Each number is 128 + 32 x the weight over its row's rms, rounded and kept within 0 to 255. Layers, rows and columns count from 0. The size above them is the row's rms in percent of the matrix's.

# layer 10 MLP gate, 704x256, rms 0.0706, rows 622-625, columns 128-255
size [ 98 102 107 103]
[[121  74 136  99 164 163 111 139 110  96 135 173  91 167 175 142 142 144 108 107 108  99  82 118 158 112 107 115 131 103 134 104 155  89 154  82 100 100  98 149 180 104 167 144 148 106 138 128  68 108 103 116 131  51 129 165 136 118 137 167 154 162  94 103 129 162  97 133 117 151 204 139 114 149  66  65 118 111 127 166 111 118 148 121  92  98 119 112  87 116 122 169 155 124  88 113 146 117 160 154 128 146  93 144  86 138 113 174 138 171 144 103 118 127 152 182  76 129  68  73 121 116 153 121 149 152 128 111]
 [217 156 155 160 133 140 106 117 151  51 150  73 104  98 136 121 107  85 134 198 127 107 195 186 131 155 118 116  65 121 169 108 118 131  77 107 150 190 119 108 114 114 135 126  97 125  59 101 187 182 175 194 144 129 150 137 137 128 155  92 105 154 164 151  95 151 133 151 149  78 147 141 128 170 132 133 116 146 106 127 126 127 148 140  97 138 156 119 122 112 149  81 113 115 125 140 108 149 156  57  96 104 136 151 155 112  69 173 176 171 113 141 112  93 129 101  92  98 115 134 106 113 195 112 101 132 136 148]
 [179 126 134 153 189 142  63 162  94 125 109 127 161  45 114  84 146 126 112 142 131 123 161 141 159 133 124 144  74  61 175 131 120 174  49  88  98 126 132 140 124 193 140 122  71 136 126 132 218 123  91  81  91 146 101  87 151 169 110  78 169 101  92 117 152 133 123 168 183 129  26 121 111 129 127 159  94  97  78 184  69 155 117 156 126 142 106 110 151  94 152 157 197 128 163 126 117 107 125 117 164 131 167 120 146 183 135 126  91 144 142 148 120 118 104  78 165 190  95  92 149 110 116 169 141 149 115 127]
 [150 232 134 122 199  77  89  88 127 148 130 108 137 105 152 112  92 120 146 202 126  94 130 170 128 171 152 165 188 132 170  98  97 184 156 130 167 173 203 119 135 118 119 116 102 100  70 139  92  83  64 185 136 137  72 118 177 138 140 120 124  91 100  95  82 124 103 174  82  63 158 127 101 124 106 103  87 151 101 178 128 136 151 104 129 178 121 131 158 186 128 208 189 147 117 149 161 120 114 155 132 151 148 115  88 106 179 136 148 121 127 131 109 132  79 170 149 142 131 134 125 140 149 142 145 118  42 175]]
# layer 10 MLP up, 704x256, rms 0.0657, rows 622-625, columns 128-255
size [ 98  97 100  99]
[[169 127 177 103 150 124 132  55 140  73 130 204 142  93 105 132 144  68  69 104 123 107 123 102 135  83 157 105  90  99  85 158 156 129 142  74 129 192 121 127 178  99 190  86 120 128 170 129  87   5 159 118 140 133 187 115 138 197  97 128 161 125  66 106  86 131 104 151 121 119 149 112  76  75 111 184 133 137 123 108 144 139 149 189 130 158  96  96 126 115 147 112 128 112 115  87  77 145  84 157 153 148 120 105 124 165 114  84 138  82 137 151  95 170 102 112 137 153  96 100 120 158 131 153 122 108 106 132]
 [128  83 205 138  75 147 132 168 153 117 160 132 125 145 111 186 134 113 150 125 124 121 130 149 178  48 126 113 108 125 134 117  92  66 104 114 136 135 138  96 132 162 133 164 139 151 134 126 116 117 168 122  52 102 148 156 134 114 103 150 148 101 163 125  98 114 122  73 128  93 130 125 165 189 155 106 134 108 153  39 126  82 133 102 139  54 126 179 142 143 143 106  73 123 129 139  99 149 178 155 153 145  91 151 179 111  68 141 118  95  91 118 141  82 118 142 153 116 154 131  84  83 170 138 150 102 105  74]
 [162 145 134 161 124  68  60  81 123 110 116 115  84 117  90  97 111 167 187 133 135 152 147 182 126 104 157 129 101 102 156 116  89 121 164 121 156 101 171 158 147 130 109 141 109 161 102 144 156 139 135 127 140 152 157  92 123 196  86 100 146  86  56 111 149 118 140 188 137 214 117 135 157 125  78 119 178 129 103 209  67 153 163 156 106 108 144 115 124 202 142 167 113 115 110 133 107 191 190  86 161 140 128 125 162  94 140 134 124 124 166 162 125 102 166  76 151 167  98 102 112 143 125 139 113 142 147 182]
 [ 90 111 165 158 133 110 141 137 127 125 115 118 120  92 104 114 182 181 128 106 133 136 140  99 115 150 137 129 159 132 163  99  63 140 153 109 106 103 147 155 154 117  51 105 201 117 133 113  88 118 125 188 103 153  83  82 125 169 130  90  88 169 120 121 122 182 183  89 126 130 116 150 110 127  92 107  56 192 117 135  48 158 133  98 122  74  63  90 216 134 148 150  71 159 105  80 138 108 113 116 123 143 124 164 131 146  85 159 176 104 189 114 142  68 154  99 113  82  71  40 136 183 121 116  89 180  92 145]]
# layer 10 MLP down (transposed), 704x256, rms 0.0594, rows 622-624, columns 128-255
size [101 101 101]
[[ 86 121 125 144 129 172 152 186 165 175  88 111  78 154 131 108 124 158 164 101 134 145 143 121  36 116 113  93 113 130 167 110 105 145 202 131 169 103 125 121  85 183 137 169 154 113  59 157 110 160 105  55  91  82  57 133 209 117 143 104 112  81 141  81 144 185  97 144 171 125  86  77 153 175 110  29  90 114 131 156 101 110 105  91 150 121 113 169 111 151 145 116 131 136 119 123 164  98 138 143 149 155 123 109  35  92 173 154 136 134 172 143 136 109 108 140 162 105 114 152 132 120 144  75 158 158 152 126]
 [ 59 143 164  86 102 139 153 144  66 165 133 127  98 155  78 137 121 197 179 165  81 145 154 177 189  73 190 121 146  60 139 123 130 112 115 104 179 117 130 119 111 167  72 153 123 109 172 133 139  21 144 157 112  53 102 117 142 137 127 197 151 151  81 145 136  65 156 100 143  62 118 141 180 101 117 169 131 102  63 115 105 124 131 131 157 164 138 151 116 120 135 226 139 118 149 161 131  86 110 148 145 109 164 114 127 159 105 121 131 109  90 164 145 156 124 129 131 120 103 114 148 124 122 114 156 109  72 162]
 [151 108  70 126 132  82 180  61 171 167 122 116 114 125 122 132 129 187 184 131 103 151  76 188 100  30 127 152 160 137 102 110 166 189  83 201 178  89  87 102 138 112 140 137  97 138  86 104 142 101 113  87 180 139 141 202 143 124 130 144 169 133  93 178 119 105 158 133  93 125 159 144 104  83 124 140 126 128 141  80 175  72  93 154 118 116 148  90  96 168 173  85 139 122  72  70 155 175 148 114 128 125 163 113 157  96  94 139 128 154 128 100 122  59 110 151 124 120 120 161 149 152 164 117  93 106 118 119]]